Weights of a small transformer language model: RMSNorm after residual sums in early layers and before blocks in later ones.
Each number is 500 + 50 x the weight over its row's rms, rounded and kept within 0 to 999. Layers, rows and columns count from 0. Numbers have three digits each. The size before them is the row's rms in percent of the matrix's.

# layer 3 MLP gate, 192x64, rms 0.122, rows 156-191, columns 0-63
094:498558475522592517633479502522543502519546434480527464530506469521407530533483528439466560603479465591422429503528527486488376505428507449567486540532503441470557449401577531485505465480500542
120:500542604563504493548500457476455472512532490456425373462578578511499578586561476510463463577509490505525524468485516449529580542529474397515530574538469492419444414465427491540563523543442496
094:460593541530505488560469567554547542506474493420522510587460432538518555508500508528465524536390495520524483483491511444528561573483480434672474465518457527406465454405547529534553486564541520
084:493504519626514565427493501556461540428523512469456557556493475500405489451421514509448490592587545509459497438511454510400494516538421516437556536485492471470441406540456450528526545534560401
085:452556522458484550563477445455444598460473495451443532501590535443524537472511549453531515477393558487511498404586430504487590449556519517520455498540497482487481469530497563633588549461437468
088:525590459596471478464481467421500463526510533455488498512443550488495490590536452524507582594494436602533556468492563523389471515492502508463475482375457545562406501448455573545548464465525529
094:453479460419512641508573572530506477412530521461517511452512527468499522486506492512483461495491508441606399489488533448485478504487431567494552658509478511478488459459583464540590499553539574
094:461507509499503533544479539397433500518481529523454528404538595474490512416470453504519453519480512569510530527459498464566599560472500431587542457478617515577493372403522490532463556482545498
094:529549440494484490436555537545565405506499532554563586431518474465471498540529542524480474571646472500572603481561455453460480556427492523505429490496594420502486461474464542453575462463466488
105:459560435530538488502446429473612529491492492426583470483553555504525455515541497513452510502504454492530574503506581508463491409521444680459473427536589486504438426549476544550491539540469502
108:510475489526551498572496512464472465371509545438467391471610462447453512505572518478490506464549513489371486505569585441461559411546430597577531462471497507460475483487518482511518541560456515
099:471515483537447596398550473534484471468588428544454514448587546481534507506462401527433500483377462501590414514541504520526496447494562558564525498491493513514496420599528518454476483449540424
110:492574478605551580477503535408541543559512562513437438407558563595488512505512461547525475474559508474555472573514487476538508480519478490492530544486428485574587472492585557520576539547483617
069:510446564513522566483465542473500432483396451520419480526532447411584465530494393560449534521488529459555506533533592506532531481460505510461421513514534545480452511528423410515556482442601605
100:494447546543468556558574525449525491574592455411447464509535509419528438549470471533492540481581506565574530420501424466479450592475414543455471487503563559462533474579509469563574453450469477
098:469567477504466529556575546463437448503502490563461469505518536449518554517387479459460467451482519499524540569465465438522504457512504442553519494487643469451549571548439604559427486438385458
098:481469458545414526474470484454536549496598499585587572457520560482474479502454543594505397548426504460502431514454467479452451505560525599521490455566475617473512431463497445460502432444463502
101:431527514537472583508506468473481521557507602561568449493622450553501492539490511482507480457627462456588507458514480428524436415536510408455502516571453385493531515564486479475501442448533493
100:467534443513500587509506467539540489503559560540411538550477523546468437555521505521457483506501568523521423561619600437528550563426430551434528544498528504488567380499570507494586448541504521
106:450526553607480453469533545509463433542524546554563561536489530467524428528414472456447489457361469501560504492489464467542496428556547495529389485503572510549524512464440425515524513372487533
107:485507491513506532510513448472488515485579575465544505474573457422535436491597524493442430437575540566533515476477565440574568472465468444463559494481518501480546339506481517547499467369564477
108:412461475564442536543518521515457546508543562588486508515553498486462562510488467528406472437621465461535540438552454449491550518473496568434489490471495438580631455467500405499540472449466576
090:529504534560511545551420503570520551515415526479434472459489558464537499495548495562449467478515491568464432497490470427404457607470529444451454498429519520476514430454569574411501371529434522
096:366510490454569515526496541443443507530487519526470582529452584546385508479415493517505479570535478530490425531470403469388473462473482484546496462482455466533457431474456457583463507456532401
100:494514511602454596526430425584412595481519471484528491521433610563473550539409501464547463502523556448604465491541433519546502532532475520506484509472503497529553495481573380514523509555458513
101:507491502587512577546450439483543544564552617492486529487461555580459468492534602465554644538461487587460535488513463377588443483525443494455541512442462512464511499540500513469506476521536465
100:388556510564558482489497504564488504416529436451423537484508563485458593525459443481434589540510494464454541502508526447546454617586564467452505558397528496472458540512483489543512568446557458
093:459481586545524541528395440510511530564504502485502490618636490444459466512587482593399530455526476548547428491514539529440504498461487454585498544458483483552554490534543414522548509534551458
104:384518490472385520502466529538573543498561466532473564458549509548440421494516528556429512451550498491501483475479526462518513449510446494536503490522474561529605414461536475493617490338516529
095:418490441507471505537453570494517574549509543442546495443502533580552538481425532444571490600444514427533535430505434466411528490494584486524393486554547417504555486552430432533492566496514536
102:481528507571546494556498493408506575574478469552526459475455506432515470554593423420520480536566497516435490591562489412481447443447481646451526553488479459519549555525421500489461481525437474
123:446478460578443451537525409515484498527562441468475461490490513542448510479520520508583545486618529515552551504511454473557505521435432608459512448439470454511567491459494534536572505643417574
095:494474601576541508493489519600499490559528521509456494471587497515492478513610511522474490446454518494509409514499516478617468578568452390511378476526481534515542454375489511503525549482542564
097:421517522516495465524428507522491523495523527506567476531480529517432529462497432498537518419535455521436512460337457452538522606568456511515451507503496494456494391498406427497575481432582410
099:507450563534511549480579479459512484494452488470574497480557443551487477404489498520455498462575445501418466539429410432500605401479538476563550415509476465520474472463482531602417464419451461
088:453484575535579545480482495371503531520505533595435513518479515568524549527389435601527505515444432552520593514475462514439523546539459597425459509476498579504515526404514560535521499467485502
# layer 3 MLP up, 192x64, rms 0.106, rows 156-191, columns 0-63
110:516481528513482565469432441543519505505527503529537467514614512434498453432450488519515575435449490459510476449520458543526547430493515415527510517447583481467424413434561477504538464626483644
111:456526566569579479432580559571539469534537494500484465421489496445540498481500486620534541456468477500444539416545618493455527514420402485485522556501493475463529594578530455490525492498409553
093:499480364517468512479484466332461507419517442434461471439486507489535531458452450526480516539556533547540466441422414491432499476470547527520495494508474521513620528498549501633505458531524490
089:492476501492574489497530478458433622465459408417585465564471450410478566486497461475473531626488567502480477496577410489410503418540442501579523490529467511499515469516520482572455490557541461
079:491558503575362485646462457560512539444479512465588562536581540519559520440483558509499478487537540428508483471556558490444499539526480484479576559406534506530499537596431475501480481436493487
099:519458397479479377466562540534464438566541506523491441477471561514495509566543459495483458575537524501511557479513545502500457444452499462421356535460485528495344583517539463533520535519457519
104:486499475579498475476530480508494507542530483498521484521444448474489538567452481447527503622379489512473550511515478519514399501491515430450413421466456539450425443527574600505538582503437630
093:571398424513474477534485518561453492528606486485466457519471517539371520489535485470469428482524482403491561593470512476584393433513506505500544523467515444518537509488471392502528445568510589
091:525566569511501488555526499405490468466456556649561631505499465541513552566526492453521549452501504519535479483434451536465495422482508534498482509458403563579524498479460526461472556529528369
113:453427561576515563588551447440467473539488576529502477565447443534550481576520556521521425500627539516545510502531540542520442472425419564450511495471403416589555511458492509460511480512466501
101:402470487501487531496631502555470544562478577483470441480482439462486426487413434597501558583479517449527461535439507466545455482481493470477541534508490450558473518534589500554574490608596511
102:468467577521496549481424533519478491455609484517528349535475528463463513362456475549401454461462514521562521492462555543495486493505502528533426542547536497384519463519483405510449435449500498
094:491494550521510586459487541515550453505595518605485497489592511434444527595532460478505476483409528511419575477463427514573583564502540452508526511477586483494534472447521537445515357509540489
102:505526566564480546499517486520567451564509549406526479454545522457524538608481443536512526586492488414460474538482425507471467489478450540463371543508551520455331458492474454473548471434519482
097:496464524529525452486491448506501523563521508626481537541592575496526479532445537566500453414481462472418454513490574450565529508374555531536492461498461521571615434525550406500474454556550501
097:454523500488582524559514570526472385518535580507491482423495420554486509525494513574507552449515620487482563494533488523537461539517573358612525422454504528494543475536576532500553448480471506
112:527574549491558598419517487540479582528476502453500452531461598528477495513475463517453502448461533444421468517450496509547435535492461475469422483492610471576461444500498461502493599423425372
098:505494554538511476465510545487392549443460432414559426436552489552448516530580496426601533558421493489498527384549511449471507519504503434478552517554507439435522530580500470409477556437504532
099:468511475534465499416463455525450541476519511435481452539626475494503605508473531459558510515451501453544450379511467531502509491488512548473595510562572431456413603558395485489458499487414516
098:465431516484554565531517460573500542477521554491472444480533551522548516610455417501452504504468549566467486459520490472539523434459439542595538542538486635449462385493470474479442418575561540
116:535481382508527554524434551412473543567504578499526511422482552515526515387555557576412556541449433482544524534488505513483497467522489468551420586491484471525434473493527469443424601545444516
110:442495511488554514386528553529560434539487517510492537545528569503446545590536519482464633506473498463523561535450502548539458587530453605518489548410430455478380523512484527471490536488407477
107:448433452439501486519535404471574589505550619507435498533503498469452539585560481478527520366503504443399468466555537533507491546481552547402563523492430501494497540532484564575468458481476484
103:497539502548490455486554564514466483468501513613472457460444480562512441595480544474419538450445566533428453512421512497427546482505532592560654485519540485524496522508376543489487472503513434
104:517523484516565605510483454512457487407507518576475472449462470549522458525418509445466393526415459530535520462486485511542509490530484500508541439469451374452441460433594601421439428524514535
108:540559493493516476572458475494468524504468472433432590602483493538515439435547526454497502576376472538459483521554470557530491458593499396521533603547516506484476561533533519546525572614496448
098:465499532440518498513516420478492449489546453487539466534488533544443469575514498510420504521657521486592484511574536546491529417452501376429556400478449540520491503474480555465488397426480462
092:488525595593511474458396467562498443399480459392451520474591501522487458503468548505429525446417528426532457470427516502518456548481558457479522505449553546466542464578497473523465589570543463
104:541526443510511424471498533499480506444500529554521468511528551554506472472482477464612507373582501488500542578501584475493433453550475489507639464503449475536556477439565480472472413570412416
079:515555485502507565598515488541456383453494431399529482453572453562437492385408479495498501487507493488539544426490477526523527498508492504528571457494511364548515445473533488469394506508410471
102:434508510453464507492516529532560507455496464479541528455400468538444367529529448524499605543431609492427484574570431498554472445580387476462525536455532435529542465521500528496485550496448540
108:487534384496526481515389439486514544599475494456530447461536559508444466455462580534563493496427488498552518453537521565603520438472498521548500396442445465516542418516596517467420485543473459
086:504465526549488464461548532557484461504550522527501475524524428507539443434588602526476448462484480446516486414581388516517555528466398395450530542478443530469579553606493503438456503499432456
098:562518457485477476449546491517582438510605545530494466536546536375583558561513560470475504608509556517537532515558559519479511579542508449532502578466462607529526460520486570533531476535414570
110:418499588528451500417509457542455508382474522428510501656495512494513462578446491388505408438490478530482494512540509517516488536463432553434460425411567497521568504530531504488517457482523525
090:528521560510517509469570571511508477341476447511457510483496417459521544448483517417464559427479505475495463552542577443506563555545579401582593501525514530490551472499496516562545436490516589
# layer 3 MLP down (transposed), 192x64, rms 0.0995, rows 156-191, columns 0-63
106:445497523476501541563545490513566543563539499589517424453526519580396492560475513379425501563474539539478495575592549447522560498485569531553483453459409400550512463501523526441448538488486468
111:497513540402474462410532557519409456503509515546514561530508438417478475548480446581469496460488603483401468576473515468576519509548443512470462536430508557486418402495517479464520440476430410
096:550385562582497532551416423511556507517461485481465447448564424499471561500486521421533582440486531503535433444471500510461424568539438400436550464577564509572489548497468532505535541450514519
090:513433493447523483435543461532476521496579565525497560488496542506419555543518580573519545502569526459460461491559527578578487532509539473572567454548464356553446472585510462490470498595558433
074:397525547440490527468525540446527429534550541547465532501456528496560426459607527476381460511465474490506535540572521537442559529548604484570469570481566583525493535441437430484496565530441497
095:596449543463416467524434482473491544508420495538475462536503643552552469460524504451441461484493614477552501477502567517534526541439453467464504445428483523517531493516475528413368454521569443
097:506608511536502561572507526510537506514583531514463526531574562502439464499429603488457487465617500569498489456585480508470547586498520501585455516565556470553437592529536568554540529456478434
099:421577540486456558535586492510558469498384470487524550518461568463558492503445470477482474559563504490542556503617481573497567537510469584571492452387468513413540515449533435419483539512488517
089:522486499414451444562432469455442518477581461414457429481418392582453599506534568486513527510501515478544486591550498578537496500526495519595573501558471525447457393506527524520514535489450522
114:438500444525540491481535487460453460560378492510453441470460466575473575439510522579470514513485438433587560503568530526494494469509544592519529424531386492493541556461455563541410555579534471
105:551654508514484538526483474501543386601504535495538596473583545556490578483547509462570517491494333472493536542492479488505513474531473506495451424536458509498482477483584445455484442478515527
098:484502529508379458466588463570477455595515475536453562599505484433487524514521466528497558601413479443468498552536497434570523405446500558543486557470468453573442427544511498491532480446433480
100:536570501541490556477508490511610493508593529508474501464540519510366514506559593477573535544522441523467422620506466520543481591535449520449585584462555574464490444519499472463560495516471541
108:573441496451533489510484532494338525503325501536502496530466439471560504485481408541476434437507532466489569432588517569548548511463489514558518454461456535426493525533488463498444516542546507
102:470508484560609478357428442547490534518436512593480510499499512559479462531503544521552574530474513485553444403441560506447476548485463500478621450448461523484436542523434484538595458465531505
106:492472467439519445482480450526434390430554548536506599506471503536563573560523460467439418466488568549549458429533498514486518582419511487538488492451482441502577556483473555479509473526527345
110:475566448549447425501467519510488481507524519503481593484535627393515437502514586523547615502461532504483452538483500399459452504537557455525550465565452462384504544520457582486500439527443492
107:486481471409485493553409546466572527503508524549452480617506609446439474484476511534428525497473508472382563576546488553437522496475553518577521517379474500467463440575463452458517534554508535
100:491563559529433513381497376446480475523637514516519458506461483503477506511453460418412453543445517483506469514412478469512489397463528484481524552590548517457540504515516483607475462516431449
098:452515532568400519450549486549438424502425492564525531487607529510501533472516414514510495544475463427375549460485498580574519620494457553604465465474540533517464512491479449521488462466436462
112:458419503458452427535463561491479452528509595423576490492572475457554346456494497515488540446547460540456446567496549553505514556419471590513553530525456554479461475471518527543511535547507392
107:571632466535485476400483532542578515472521535377386418471521480531475538516499491575584526507618469462535450556504528491488478544521466497554501504445582480482413539482505538505535503554547507
105:504559523511463515507469629501345444495335489489547534485517549479567474488454478513498545554444532480540462538449430492486519476495487524533498511441549520554506447457476496377529585448545484
099:502493531435448538564340488434532439504553496388480568519476530478512477453467467493576484547497499439437484452562514566527540553474466368495496536556543471406466442489473490506452497523417538
096:434469554551471561576504570503577546533629452555522517501467484519546410497489483410510498432492512613477608444495470555543526465565509558484456507502500458495568529570398506526546495488535435
109:587481508412521524399423537542417557546418479488566449554582482503634492500569478552463494494460584475454569440554434448496405475497512514533529499541484441484451547531473495541547529513523473
094:580453477491450456439501464551544541452536556498527425618503521530420522464502407485487566474406468385494373459610466453499461519506511517519474489583510474514504547520508463552465513509577449
092:563506525505523520574500494519491529496560450520517544581549504472464523561483423582461528455461468503399570625571481486528478548581464518509453547594565520589417442566494529480453452590466492
099:473556417452515528519487532392377493598484442489478510477544511528551533478553526380467602485444554457555502365541503514583460491510515454531515551482535477527481502526562529524549534584526517
074:401434433539514509555456481504465572519409536571502482565462565455489482616535518508543467547472489500460508431538490600482521416506586466529547562445508461509553604496529421538553515496576455
097:588504481525490576474522388419389462469475531492494497541550527519490595527474551616577547449500399473529456499458516492402460468489447510461499561456529559507602469507557524472467427531498518
107:364534443501500522545451438553492564504450489496431423435496492533547508498505434471525455433452619520461602459496409532548536531483458603530528475415542493562504523558537480470494495557567540
093:578491471422464431518475476562363461407401535470360489510453506508480477557590495530541458461458519487390487476498501554469531498520460453415449516554547420482519561495500528487490455509506468
114:435498497580458495576487493504565494503535450472538605426379499522409482524488598508639501539516485610532482467434490461509448485591515510486592479502482497419452491490473512510562554472519499
108:570555475527563555461501500490530495549594463524639509427505609605517531517461480563541429460470528457489462493532548485455470497473547522378494534390465449454431544487475469462511518527442525
090:512486436451460526511462496491501518582518468426500479429528507550532437398520468452467472557569469463558549580511459436456548483476498565460589560622566460565509480451532587552572440436529547